From a checkpoint of a small transformer trained on Wikipedia: MLP 3072 squared ReLU.
Each number is 128 + 32 x the weight over the matrix's rms, rounded and kept within 0 to 255. Layers, rows and columns count from 0.

# layer 3 MLP up, 3072x768, rms 0.042, rows 1663-1689, columns 256-383
[[104 158  73 131  89 117  81 128 108 107 128  81  83  88 135 151  85 141 158 150 150 125 177 133 102 142 180 128 148 111 125 146 154  83 153 118 172  78 115 146 114 133 155 200 150 109 183 138 116 103 149 179 140 174 111 148 156 119  89 134 118 146 157 149 188 168  96 188  95 114  51 199 161  99 147 120  81 111 180 103  95 201  47 119 110 105 189 132 103 184 223 127  90 106  70 135 106  78 180 141  95 140 144 109 149 151 150 183 231 160 137 119 217 144  95 153 124 183 152 138 127 110  97 120  79 184  96 144]
 [139 134 169 117 110 133 170 106 145  66 129 130 125 147  91 111 116 124 103 128 138  88 137 136 171  94 124 118 107 156 101 116 149 134 123  71 125  55 105 121  97 110 122 146 162  94 110 136 124 152  89 128 167 166  97 166 113 129 143 153 148  96 114 125 122 183 135 121 101 133 121 145 121 136 114 121 133 127 129 222 128 128  72 100 142 126 151 115 129 105 138 105 132  90 141 112 143 215 137 147 109 153 110 116  76 155 164 148 119 145 132  93 211  94 128  96 121 130 121 108 151 119 154 129 161  99  82  94]
 [140 101  69 145 159 113 136  99 122 123 136 134 188 113 143 129 166 136  78 176 107 161 118 137 120 105 116 176 139 126  97 170 187  83 197 147 140 169  88 121 106  96 115 141 146 122  99  75  93  84 150 143  92 138  95 128 121 170 119 151 124 161 149 136 114 114 118 107 110 140  56  45 128 176 173 132 124  51 149 100 172 116 137 117 124  88 168 114 124 144 138 162 140 168  60 116  56 175 160 166 147 156 166 168  45 159 113  79 153  62 136 141 148  73 121 130 153 110 110 130 132 100 106 163 115 125 107 125]
 [190 139 164 156 142 134 178 135 141 153 131  63  71 123 132 125 114 137 127 132 100 111 165 134 182 134 126 115 138 110 136 149 112 114  90 133 124 125 135 134  96 128  63 127  94 152  77 129  95 119 139 166 118 119 120 130 149 143 152 178 185 153 115 111 194 129 120  99 130 109 139 115 111 109 114 166 129 123 169  89 112  79 138 148 157 100 104 183  92 125 129  83 151 154 158 182  72 129 204 117 163 167  93 129 107 127 199 114 112 174 131 137 171 121 133 100 154 105 163  98 115 148 116 130 140 136 142 130]
 [149  61 128 124 140 105 100 113 178 177  81 150 139 137 131 106  79 145 115 132 160 137 154 125 167 169  87  93 132 154 117 151 158 130 141 140  97 150 143 190 126 111 151 205 134 186  93 146 109 150  68 139 134 148 161 153 148  72 143 152 158 102 156  89 114  71 129  99 138 153 121 138  92 124 105 182 125  80 115 165 173 118 105  90 102 153 113 113 156 173 184  73 157 153 139 175 154 126 128 137 145 145 194 178  72 147 131 165 200  97 138  51 155 108  78  87 106 116 174 155 119 132 188  86 150 148 108 103]
 [129  65 129 155  56 154 158 157 102 158  97  64 127 162 172 103 102 145 116 163 108  76  83 120 162 122 119 164 103 148 165 119 125  47 134 134 165 119  87 164 154 111  99 133  70  98 152 144 139  44 129 135 128 123 108  93 132 146 129 146 122 134 179 195 162 105 163 115 183  96 174 159  98 114 145 145 106 142 168 182  81 169 123 110  87 165 129 144 145 122 119 126 166 125 151 126 113 148 150 160 139 167 106 101  94  98 173 106 150 110  96 127 127 122  96 105 141 131 136  92 117 111 156  78 123 158 142 114]
 [125 121 174 139 117  69 115 125 115 104 104 156  99 141 105 107 172 151  69 156 175 141 147 156 132 175 103 143 155 181 134 141  89  72 191 154 196 147 155 110  23 117 127 154 132 153 139 186 179  99 113 125 177 150  95  78  88 163 139 140 126 108 109 126  76 104  93 105 139  80 159 122  64 113 139 137 112   4 145 105 132 190 149 156  54 107 108  85 130 152 140 182 104 118 148 119 122 155 185 184 103  86 129 153  95 158 121  84 251  96 167 119 120 143 149  83 152 179 116 168 132 132  75 162 122 209 184 157]
 [116 180  55 196 113 170 118 120 123 117 163  85 122 110 131  60 137 115 104 128 149 167 116 132 168 109 130 136 158 153 164 144 152 127 139 102 136 139 119 161 115  84  97 153 108 137 127 140 125 124 158 194 109 168 132 116 133 161 179  67 157 109 130  89 122 119 136 115 138 125 126  74 149 188 170 161  85  76 121  79 126 143 109  98 137 112 148 153 126 119 183 158  44 112 134 181  96 129 136 106 115 149 166  97 130 136 147 101 111 105 128 131 130 126 173 137 113  81 149  87 168 100 155 117 117 106 171 153]
 [ 89  83 114  78  97  68  86  77 123  87 199 103 170 180 168 144 168 159 131 126 134 135 129 101 109 160 152 117 127 161 123 144  73 130 102 158  80 100 129 115 186 110  61 125 111 116  59 100 161 104 143 116 130  91 146 147 127 138 158 149  89  79 136 142 170  96 140 129 123 119 129 106  50  99 102 108 111 101 128 122 151 139 131 113 107 156 101 146 129 145 142 111  28 162  93 143 151 106 141 156 154 169 111 139  67 170 129 106 127 119  90 107  95 115  81  97 156  99 150 163 154 128 118 109 162 146 101 128]
 [153  98 142  86 117 111 132 108 144  75 109  80 162 100 151 133 111 149 151 178 133 135 126 170 133 163 121 104 142  98 104 115 166 143 178 154  90 174 128 171  76  76 138 107 166  80 109 169 109  96 115 186 145 110  97 118 110 115 119 192 148 176 127  74 144  82 147 135  71 104 112 148 161 123 157 180 158  88 100 120 131 114 135 119 192 163 103 108 124 167 170  94 129 120 107 130 116 137 143 137 110 159 131 184 109  80 103  97 146 103 154 126 101 130 110  88 122 135 108 144  85 156 104 124 124 128 132 167]
 [130 104 145 108 118  87 132 128 185 148 162 158 119 139 106  95 107 135 140 110 176  81 105  73 155  82 158 105 116  98 123  83 135 130 149 148 154  66  75 122 127  99  72  89  91 108 111 115 166 142 132 168  64 108 109  61 155 134 150 128 200 123 162 131 187 111  40 115 107 147 146  92 127 107 121 154 111  63 138 127  93 120 103 109 177  95 124 113 168 146 156 123 186  95 166 181 148 162 177 111 102 116 123 216 100 161 195 147 128 184 147 151 151  94  66 140 164 166 182 149 118  96 106  86 130 133 104  53]
 [123  90 142 175 149 148 114 132  95 151 144 104 141 140 113  81 214 195  81 153 105 134 190 162 129 114 144 132 119 127 112 159  92 173 134 135  67 133 108 123 154 102 145 138 143 101 104 131 116 107 101  92 116 102 141  91 131 117 143 143  63 122 169 153 177 123 154  55  93 173 161 130  93 119 162 153  99  97 152 163 187 135 138  93 156 102 117 191  84  92 115 129 115 167 119 106  55 132 182  79 139  81 153 110 142  79 148 114 144  94 165 109 136 145  60 166 141 129 125  83 159 105  94 124 150 139  76 130]
 [ 87 131 101 141 122 160 115 105 221 172  87 128 128 121 124  82  74 108  78 152 119 147  74 139 100 166 137 144  89 166 113 166 148 144 148 151 151 137 107 126 127 118  87 138  86  55 161 141 141 106  64 121  98 133 148  75 174 100  88 124  79 156 112 232  94 146 136 153 148 130 132  86 155 122 144 186 145 105 220 125 139 102 160 148  96 153 174 138 114 149  93  91 132 128  94  77 150 195 135  67 103 137 120  85 143 127 107 154  89  92 156 156  85 117 120  58 116 117 150  88 128 108  83 123  89 157 108 125]
 [183  97  95 175  78 120 138 145 170 121 119 101 146 131  90 134 115 126 148 133 123 131 199 152  81 117 163 147 120 170 113  64 142  80 162 167  87 134 155  90 125 152 145 127  98 138 165  71  52  34 157  81 138 155 118 146 151 121 143 147 115 121 150 138 142 144 165 169 102  92  89 125 150 119 134 118 171 117 107 162 146 153 174 115  91  52 143 151 158 121 180 105 125  88 113  91  74 119 130 122  99 138 158 148 104  95 156 118 123 149 104 114 160  98 122 117 117 153 126 105 145 142  96 124 120 167  86 136]
 [124 103 100  93 108 111 132 163  80 164 108 129 122 121 149 103 117 139  84 118 132 164 160 144 129  72 149 120  99  96 172 181 140 136 114 130 153 126 101 170 140 107 110 117  46  95  31 163 117 144 122 138 105 163 155 129 117 117 120 133 142  82 133 155 119 163 120 137 104  87 147  94 139 125 128 136 103  53 132 127  93 121 119 139 114 145 134 138  72 108 107 122  79 141 140 124 108 123 102 105  74 201 149 110 120 109 127 102 121 128 163  69 115 118  94 111 108 107 140  69  81 152 119 131 136 159 179 101]
 [106 155 144 160 147 109 147 170 121 175 130 111 139  64  98 105 174  96  81 121 155 143 132 132 172 127  94  87 155 103 114 150 135  99  79 145 111 159  82 181  93 126  69 108  96  82  69 130 123 107 137 113 157 122 116 128 134 103 131  75 109 120 165 108  94 103 136 149 170 129 105 131 111 105 125 165  97  47 184 135 113 156 130 129 104 106 134 195 101 137 134 119 136 147 106 170 159 140 134 150 110 187  88 119  49 111 165  81 128 133 142 137 109  61  97 113 195 161 186 132 137 126 152 115 151 165 174 103]
 [118 141 117  69 113 148  83 131 141 141 170 180  95 136  81  97 148 149  76  92 155 170 105 160 198 132 125 162 171 140 195 121 156  73  89 108 201 129 113 130 129 152 107 100 170  59 160 153 151 146 120 113 133  95  70 130 139 135 187 173 197  76  93 138  77 167 144  80 113 131 141 110 128 117 184 133 186 127 177 155 199 121 113 132 100  89 204 174  87 178 163 132 128 176 109 131 132 110 162  75 120 108 139 165 138 143 153  88 169 152 139 126 141 163 131 119  85 142  76 155 128 132 141 160  84 136 174 141]
 [179 141 156 106 163  91 139 126 190 125 152 141 142  39 130 120 130 162 109 108 120  97 152  57 139 125 141 150  77 187 164 142 148 198 200 149 138 196 121 192 114 116 143 114 102 147 125 154  91 142  90 139 197 203 115 137 155  97  72 137 126 170 128 152  76 130 112 175 136 131 118 133 125 157 161 125  75 145 132 150  95 128 143 136 178 100 106 148 146 189 130 147 148 164  77 138  61  78 168 172 220 148 113 111 175 133 112  92 105 146  31 118 122 123  81 105 152 136  90 108 162 134 135 119  97  86 177 117]
 [126  83  74 135 163 165 134 148 133 124 107 153  58  92 113 120 141 121 124  77  94 183 153 112 143 133 127  99 153 202 150 123 153  82 182 113 170  66 133 139 147 137 145 101 200  85 148 164  79 175 155  85 150 145 106 104 110 122 139 109 171  99 146 145 146 131 107 168 150  60 134 171 118 111 123 123 103 128 118 103 121 174 128 124 131 146 157 135 158 113 113 134 110 100  93 141  69 147 134 123 139 168 128 124  66  95 145 162 106 141 106 104 161 156 112 145 101 116 130 102 139 178 137  57 124  79 174 129]
 [165  81 144 175  89 109 141 156 164  78 152 148 118  71 137 103 103 219 102 151  88  70 142 116  42 154 103 124 120 133 137 193 111  80 129 112 138 122 111 210  86 117 102 133 184 121  78 165 152 169 137 106 117 192  67  84 108 169 102 151 176  91  89 126 149 127  62 148 122 111  74 165 163 160 138 142 145 130 106  87 115 149 118 136 184 138  86 195 161 123 188  80 120 206  66 147 104 105 174  83 171 135 137 149  86 105 161 160 166 139 100 128 126 122 137 122 100 158  86 138 109 134  97  81  45 118 109  51]
 [101 116 103  85  99 142 119 147 110  97 120 132 104  66  84  81  42 111 144 144 153 189 187 141 146 135 133 173  98  95 135 114  55 183 181 110 171 143 130 218 120  96 148  93 118 101  78 153  88 172  56  91  92 155 149 127 146 146  99 124 157 148 196 130 128 183  77 141 135 178  99 217  90 191 167 155 182 184 119 127 130 123 128 124 118  70 178 100  95 133 160  84 164 108 127 117  88 149 125 138 117 172 121 198  98 120 168  94 175 138 135 145 143  89  87 173 121 138 108 170 160 169 104 123  82 199  92  53]
 [148 117 115 114 131 146 120 113 151  95 117  66 115  49 135  81 203 133 125 117 178 161  74 172 148 145 118 188 123 145 157 147 113 102 106  91 163 128 123 154  70  68  99 125  62  95 111 141 149  52  80 225  77 199 136 170 155 123 126 163 157 118 107 146 122 160 118  82 164 115 144 124 117 170 158 168 103  84 152 156 141 131  95  88 111  77 155 166 120 116 179  88  53 121 128 194  92 127 144 140 166 141 113 131  60  95 114 123 144  96  94 126 129  46 143  80 120  95 106 171 150 168 125 101 132 163 121 114]
 [139  77 104 194 165 151 125  81 148 141  87 124 127 164 140 136 163 135 109 121  99 155 131  98 155  55 172  88 149 100 124 106 150 127 163 125 132 133 107 137 156 126 136 163 138 113 140 123 116 184 148 134 106 143 135 147 178  93  70 130 181 114 145 210 164 185 119 137 142 108 150 112 158 116 180 145 107  82 106 182 119 123 128 100 105 121 164 172 102 112 226 127  87 164 131 141  77 169 138 142  90 133  90 105  45 129 115 136 155 138 147 110 158 153 126 128 172 145 134 110 169 128 103 133 199 106  88 123]
 [172 170  97 147 128 101 151 162 149 108 161 134 123 184  89 114 104 141  85 167 133 164  59 117 142 121 150 166 115 156 158 117 130  86 146 101 159  43 130 107 127 113 118 102 114 139 107 135 149  90 172 113 109 106  99  75 124 103  87 153 112 143  66 190 114 145 120 127 176 169 126  86 161  90 116 156 112 132 110 103 117  96 100 135 131   7 160 145 131 122 191 185 114 162  54 132 148 115 169 162 110 134 190 139 148 147 175 162 131 213 121 119 194 118 139 131 142 111 138 137 155 111  87  98 122 187 143 156]
 [164 120 202 128 131  49  98 138  96 175 142  86 134 119 129 123 107 158 168 142 124 180 135  78 143 116 119 120  94 111 107 125 120 105 113  79 156 156 115 156 137 107 136  82 180 125 155 154 141 177 162 135  82 158 101 173  91 118 154 139 172 107  97 132  64 123 134  86 109 174 111 117 155  49 149 127 164 155 148 182 187 134 117 132 139 172 115  91  98 133 159  98 162 160 131 179  92 194 140 101 134 115 161 131  99 146 147 126  97 114 140  97 121  78 205  87 100  92 159 128 150  83  99 123 104 131 164 132]
 [156 151  87 136 111 191 127  99 171 186 149 114  92 153 108 109 117 170 185 152 125 127 146 170 166 122  70 165 138  96 167 154  37 196 129 143  97 110 122 180 154 139  88 113 131  70 143 127  80  86 133 145  88 183 102  98 146 158  90 116 123 133 102 112 156  99 104 118 153 130 114 127 127  94 142 132 137  75 117 176  97 152 194 118 145  56 101 166 127  86  98  67 175 137 141 168 108 133 112  83 112 128  89 172  96 116 160 117 165 151  90  98 101 146 135 122 139 164 136 120 152 112 137 135 139 152 193 144]
 [106 101  74 123 153 153  94  45  96 167  84 113 163 109 140  91  96 193 152 202 125 166  68 172 145  88 134  93  85 158  96 119  73 148 127 179 186 132 142  96  82 122 138 145 136 107 148 122  96 175  97 154 119 127 107  98 166 119  86  74  82 178 122 199 170 186 103 120 166  86 150 185 141 107 110 111  82 106 149 163 118 172  74 140 168  78  79 155 107 161 136 143 107  83  41  47  80  93 153 155 139 165 143 130  86 202 151  87  76 165 180  98 160 152  77  85 176  89 130 111 149 165 179 138 102 108  87 152]]
# layer 3 MLP down (transposed), 3072x768, rms 0.0387, rows 1663-1689, columns 256-383
[[142 142  94 186 118 127 139 148 113 127 158 122 144 163 179 197  90  91 134  60  86 175 161 154 128 163  94 165  86 140  90 104 125 125 137 151 188 139 105 156 105 139 125 188 169 108 122 122 189 156 176 140 104 119 118 145  98 141 164 100 109  98  87 134 132 101 163  93 211 144 120 127 164 141 144 114 183 130 113 116 100  95 140 100 117 130 133 152  80 164 120  50 167 107 176 126 144 148 150 100  44 103 159 143 139 106  77 139  96 154 183 109 167 160 174 165 103  88 111 130 105 136  89 137  82 213 141  96]
 [143 121 112 142 105 124 127 154  76 129 108 146 153 206 154 179 110 118  77 167 108 158 192 165  86 108 123 165 122 135 143 113 159 100 118 175 147 129 187 187 161 111 110 144 105  57 111 102 146 149 109 120  70 123 175 143  74 104 162 125 178 132 128  94 133  69 134 138 114  85 167 110 161 118 139 134 114 126  95 129  96 185 167 106 117 118 123 165  89 141 124  69 166 143 195 121 106 108 129 146  94 107 118 108 143 122 151 159 113 114 121 119  59 183 118 210 102 102 164 171  87 134 116  83 110 158 153 153]
 [137  47 160 123 129 120 155 144  65 162 188 150 148  82 120 181 113 135 108 179 161  90 188 168 175 103 135 143 131 193 148 165 142 122 122 109  98 198 147 154 158 149  88 106 148 178 115 101 139 120 112 147 164  83 151 158 159 157 126  76 182 139 167  58 145 126 152 158 123  97 131 164 201 113 180 147 124 140  76 101 128 102 144 161 128 125 144  89  86 133 121 158 155 144 174 162 142 104 106 122  81  86 170 127  88 111 135 164 116 105 160 173  90  57 156  95 115 170 130 128 128 175 143 119  86 142 164 154]
 [138  86 169 134 110 148  95 127 102 112 100 113 151 148 149 130  82 162 159 137 126 128 112 139 117 106 115 160 132 131 147 140 145 128 115  79 142 171 147 143 141 167 136 104 147 143 105 157 124 144 107 122  77  82 166  82 163 154 166 148  99 103 157 165 118 164 147  88  94 120 124 126 114 128 113 102 187 126 132 147 123 132 121  89  98 144 135 125  53  95  98 123 126 145 162 107 147 124 141 114  95 151 132 146 122 154 157 133 145 171 184 121  95 185 117  94 152 171 141 107 127 108 104  84 140 127 152 146]
 [159 111  68 119 159 125  94 100 111 164  93  90 101 176 106 119 172 161 110 208 138 126 162 142 135 161 105 105 154 166 137 113 160  21  74 139 103  59 117 163 120 149 143 157 155 168 118 149 123 128 169  87 121 178  86 151 160  87 104  57  82 111 115 134 137 168 145 122 152 158 102  76  96  88 109 114  65 166 180 217 156 183  81 114 160 137  85 106  60 173 110 176  74 115 119 148 190 100  92 154 126 120 135 150 157 164 123 112 142  68 103 151 102  72 163 193 119 173 137 142 151 119 116 190 113  82 174 124]
 [ 92 105 154 109 174 116 116 107  92 124 148 156 129 102 116 108 108 110 140 135  99 123 129 145 141 124 108 106 174 110 255 118 190 136 153 143  94 141  97  82 120 150 109 137 159 143 145 115 125 154  86  68 110 142 146  80 225 110 153 134 135 103  99 152 155 118 165 111 127 115 139 126 120 110 124 153 170 110 145 161 128 135 160 128 128 102 152 119 114 153 143 171  99 128 158 143 141 146  95  78 115 105 127 143 120 151 169 149 131 103 170 144 125  77 124 113 149  93 113 131  85 100 213 145 137 146 160 160]
 [146 160 173 120 146  78  66 155 158 115  90 149 105 167 183 161  91 141 169 111 146  70 122  97 134 109 166 135 136 117 120 194  88 124 166 159 168 188 106  96 102 147 144 100 218 165  99  78 147  99 140 128 119  39 175 161 102 149  96  67 143 145 110 178 168 146 182 158  54 115  96  76  91 128 157 218 103 161 136 166 100 168  38 172  60 177 140 124  86 141  78  74 124 117 125 191 158 108 120 108 172 114  93 113 107 118 182  64  96  92 147 114 152 110 121 127 122 120 115 136  90  87 144 152 146 129 139 140]
 [133 115  92 110 118 142 117 109 103 138  46 120 137 136 133  98 118  92 131 154 122 156 170 131  97 157 171  64 147 113 122 131 143 113 139 131 129 112 163 122 132 145 168 126 191 138 132 135 107 152 167 132 145 106 140 112 153 157 148 128 155 180 164 136 176  95  89  54  57 167 131 124 157  76 142 100 154 125 161 124  85  92 120 166 160 144 146 160  89 181 104 126 150 167 173 127 156 115 125  69  77 130 123 106 171 125 141 126 154 106 113 165 155 122 144 162 159  90 118 168 150  93 168 170  99 141 192 174]
 [110 145 143 129 141 106 181 152 110 138 177  83 115 155 131  85 144  86 129 114 135 118  68 139 142 165 120 144 111 132 110 127 165 102 106 139  98 135 110 121 106 187 159 112 132 121  92 134 128 132 180  98 173  89 129 143 130  60 120 101 156 158 153 113 137 154 140  90 166 141 206 104 157 108 138 150 137 177 174 144  82 145 126 152  95 133 102 131 148 134  97 143 192  95  98 192 151 119 101 117 172  88 171 109 134 134 133 146 150  78 125 140 121 111 175 167 170 187 145 144 126  70 112 149  94 139 116 153]
 [122 180 190 181 157 137 143 165 130 108 169 113 114 127 144 143 126  96 113 151 198 125  77 114  80 156 134 142 120 176 112 100 181  89 142 105 130 158 116 152  96 153 175 135 121 115 162 109 160 128 125 115  87 102 106 125 154 105 119 190 146 134 134 113 170 147 108 160  96 163 171  85 157 143  99 101 108 128 136  97  78 108 207 117 162 160  85 110 129 140 140 108 131 117  75 181 141 155 137 140 178 148 124 109 187 160  83 161 125 167 134  52 117  62 145 115  74 102 113 178  97 121 153 189 160 110 127 125]
 [120 108 105 110 166 147 125 146 120  96  89 136 145  99 138 139  94  78 129 163 167 110 111  70  88  95 176 118  97 161 136 143  84 109 143  79 129 148 107 159 104 157 140 135 138  87 145 118 138 152 118 156  76 163 168 131 121 151 152 107 169  77 139 135 107 146  70 122 168 113 113 173 121 120 110 123  93  95  85  96 196 109 131 143 134 138 125 133 130 142 118  99 121 107 170 122  75 150 100 123 136 105  94 152 156 152 164 128 154 142 107 158 121 128 176 143  81  64 144  67 151 157  86  94 122 124  89 152]
 [118 119 111  97 144 140 171 117 153 113 137 141 128 118  67 111 131 124 141 161  64  80 195 115  81 140 132 128  91 140 163 137 119 123 120 108  99  57 118 121 111  91 203 133 163 112 127 139  85 117 107 143 122 151 122 138 150 146 201 152 108 106 117 117 167 133 185 120 169 203 160 196  80 135  87 156  72 142 145 171 203  90 183 147 191 164 142 149 132 101 132 164 152 189 172 146 151 115  96 152 117 111 105  80  67  87 172 104  89 164 128 137 160 179 149 112 115 192 138 178 159 147 109 175 102 175 149  75]
 [107 120 132 146 186 105  75 187 112 112  60 145 124 117  98 146 112 143 183 172  60 147 122 179  88  92 157 139  90 104  45 102 139  50  80 167 164 122 117  93 128 174 149 121 158 111 122 126 121 121 104 145 152 190 129 173 150 130 108 127 134 143  71  95 136 119 135 127 134 144  95 173 118  98 160 143 154  71 186 133 125  48 131 102 145 179 145 128 158 165 108  56 146 186 174  96  95 137 217  79 155  76 178  93 138 145  92  74 142 106 110 122  74 176 186 118  75 108 170 180  97 117 165 123 174 100 112 189]
 [133  97 100 152 138 123 137 159 112 141 130 137 146 138  86 127 101 132 159 110 148 116 135 138 153  90 127 114 132 125 116  97 111 151 129 153 142  94  90 159 183 103 129 117  76 124  52 153 132 158 113 125 128 155 175 115 138 111 145 208 120  93 124 155 127 153 123 116 101 118  87 148 105 132 141 112 137 135 144  97 165 124 132 117 133 111 142 119  79 101 118 128 123 156 119 174 141 125 129 107 158 104  80 108 129 119 114  81  84 146 115 130 124 112 163 188 174  83 123 161 128 177 142 149 159 161 154 119]
 [117 132 156 133 118 125 134 124 143 106 119 132 147 145 109 142  85 181 150 185 113 153 137 184  40 129 182 155  86 167 134 144 140 112 100 111 118 134 135 109 104 153 137 113 139 131 162 100 152 150 147 106  97 145 135 152 126 159  79 160 119  87 121 127 131 162  99 133  60 123 138 150 155  49  81  82 166 155 167 145 123 116  73 168 151 108 152 167 161 151  82 138 106 141 105 103 142 153  92 161 132 138 122 135 131 177 133 125 127 148 102 134 150 114 136  95 103 142 106 143 160  58  81 131 102 123 153 166]
 [ 89 117 203 122 129 153 120 145 110 172 111 108 180 141  60 148 128 151 155 113 111 127 151 116 114  63  81 144 151 147 131 168  97 133 127  98 122 115 115 151 142 120 159  98 132 121 135 102 142 133 125  99 127  95 110 151 157  57  95  68 156 112 113 117 173 125 154 205 157 168 113 137 144  97 122 130 188  91 150 127 159  92 111 157 127 130 135 128  96 150 113 120 146 120 123  50 175  60  83 128 120  98  84 133 157 130 118 109 149  80 140 168  91 152 115 111 149 167 147  94 124 126 152  80 161 158 154 139]
 [146 184 129 162 126 123 135 113 149 160  99  88 119 114 177  98 123 138 125 113 151 140  94  52  80 138 126 109 194 188 166 140 193  37 120 107 124 153  97 117  96 191  98 125 155 129 120 101 136  83 173 101 126 159  89 116 110 123 134 154 119 122  76 155  82  93  96 143 129 120 135 164 144  66 157 109 165 140 137 145  87 122 110 103  75  88 162 165 123 183 153 113  97 152  36 149 210  72 137 120 142  89 184 130 160 110 138 212 143 116  71 165 144 106 134 211 137 199 151 187  83 150 165 105 124 110 199  97]
 [153  58 150 159 168 152 175 194  61 193 144 133 128 140 184 146  88 159  72 143  97 142 168 122 154 106  77 127  50 118 135 121  93 114 118 114 166 128 144 147 204 126 207  77  91 141 103 173  42 135 129  92  99 114 162 133 131 138 118 104 122  88 115  80 162 160  81  30 206 106  82 148 132 156 133 140 147 162 154 201 153 121  72 139 134  93 129  84 177 142 127  82 137  51 161 175 164 172  89 117 152 105 173 101 114 162 128 154  93 109  75 123  52 119 111 123  93 120 101 128 128  81  88 136 129 126  92 136]
 [123 161 150 102 151 176  78 106  97 148  97 107 112  98 107 179 163 174 187 134 110 119 151 174 117 132 125 158 177 146 171  77 148 141 145 140 122  88  96 118  90 116 121 109 155 163 143 151 144 119 134  93 109 138 146 144  69 173  82 175 143 166 126  88 127 116  89 149 184  77 106 107 198  65  90 158 152 194 139 144 105 128 106 184 164 150 164 151 165 119  71 128  87 150 167 165 126 125 121  85 152 145  79 189  85 114 139 146 135 126  98  89  70 128 155  95 172 153  95 140 107  89 160 108 130  67 179 149]
 [114 143  93  79 116 183  70 117  92  99 152 146 110  82 111 136 140 151  77  89  73 101 149 103 118 107 138 121  86 128 145  95 108 150 143 104 139 170 106 109 134 138 190 109 167 103  73 125 161 170 126 131 125  90 149 142 122 132  64  94 110 182 162 173 170 131 191 145 126 100 145 136 120  97 141 114 149 144 156 154 135 130 134 194 129 153 107 141 139 143  95 133 130 160 192 147 142  88  92 175 144 144  55 189 129 165 122  65 132 136  87 128 148 125 141 160  69 170 138 133 148  99  97 119 130 145 133 191]
 [108  97 139 219  89 123 133 195  64 137 153 135 185 165 158 153  79 156 147 145 137 130  92 150  56 117 102 118 102 107 167  96  69 140 131 110 176 161 116 101 153 129 120 142 103 126 147 165 130 108 141 140 126  49 140 139 127 167 174 107 113 121 111 144 150 136 151  99  86 129 168  71 145 153 186 115 139 174 118  29  60  77 133 105 120 133 112 154  93 151 113 116 181 150 111 137 118 125 123 112  84  64  92 143 107  83 177 110 145 132  92 124 134  93  95 145 113 130 158 143 115 180 118 178 139  93 149 174]
 [ 81 105 177 107  93 124 128 141  94 143 109 117 167 118 142 164 113 183 135 204  93 125 189 150 164  97 157 184 114 153  83 137  79 119 150 119 134 129 115 183  99 147 174  71 201 109 107 125 103 186 103 109 102 139 150 140 126 139  91 105 130  81 139 131 123 152 116 105  91 183  88  95 152 128 147  91 115 126 149 168 126 170 146 118 174 108  87  52 179 135 145 147 138 116 118  66  95 110 143 118 144 135  99 120 163 116 121 155 122 119 129 114 136 157  55  39 173  50 123 167 130 126 109  80 143 110 125 153]
 [122 148  89 202 103 157 123 146 122  61 174 165 126 147 181 141 187 122 148 127  77 140 149 180 103 138 131 113 134 130  62 150 125 113  97 101 142 131 154  82 146 132  93 183 130 157 150 120 116 117 129 139 112  84 126 146 100 132 157 145 130 136 201 143  76  95 141 134 155  86 113 142 134 160 101 127 128 108  61 169  99 134 132 165 153 140 108  77 173  98 129 169 135 145 141 156 148  83  55  98 102  76 117 106 103 134 111 179 149 206 103 123 188 108 153 113 115 145 125 120 140 170 118 202 134 136 163 135]
 [ 92 176 133  88 104  82 187  96 129  88 119 137 159  99 107 111 194 163 102 123 157 130 117 123 106  97 217 133 151 154  83  71 129 149  87 120  93 154  82 110  27 158 134 109  92 139 123 118 152 133 141 101 173 173 141  98 161 131 193 166  79 153 111 112 117 108 108  79 144 188 113 176 112 108 141 124 167 189 138 129 154 103 113 133 159 130  43 141 145 106 111  67 148 103 128  76 131  71 156 144 133 111 184 127 149 121 101 117 150 149 180 178 106 175 121 188 132 121 114 136 141  83  55  57 143 155 126 128]
 [115  97  66 149 169 138 137  90 171 141  49 140  87 135 160  87 152 162 135  85 119 159 164 163 189 157 129 118 135 110 190 115 126  52  92 169 121 156  78 149 194 189 161 112 113 118 117 122 139 157 137 101 109  93 189 131 103  79 163 156 167 102 106  95 172 121 114 121 123 112 113 182 105 101 144 104 105 160 166 136 140 143  91 154 150 162 148 152  83 120  62 156 159 126 145  85 178 111  93 174 132  85 138 124 110 117 123  88 159 133 127  93 134 145 138 122  46 163 137  83  67 133 124 110 157 105 121 101]
 [ 99 115  62 145 104 142 133 146 145 139  86  92  61  98 143 160 184 121 132 149  69 106  51 148  96 190 127 168 180 117 104 137 101 183  69 101 130 153 126 131  96 161 163  93 123 119 130 150  92  83  67 137 119 110 139 156 164 171  58 189 148 203 144 208 140  79 169 128 146  43 174 158 158  88 138  63 142 122 105  99 156 108 121 120  74 146 136 134  82 171 151 123 112 132 110 137 129 122  53  86 114 122 100 128 157 124 102 111 163 111 167  78 109 155 195 129 140 167  93 191  97 177 152 158 128 149 155 123]
 [ 57 114 132 128 164 144  98 108 145 112 108 139 147 131 111 102 112 123 148 120 112 158  68 122 118 138 149 126 111 236 141 131 126 132  91 147  90 168 163  77 116 171 108 119 122 138  55 103  97 199  96 160 126 118 127 176 109 128 208 105 201 143 106 118 108 140 173  97  64  92 206 238  84  74 156 100 184 153 150 139 108 137 147 139  83 182 166  35 112  92 123 164  84 107 109 138 171 115  91  62  98  51 188 104 116  92 135 123 162 152 150 215 129 139 136 100 135 133 140 165 113  99 164  82 137 113 108 157]]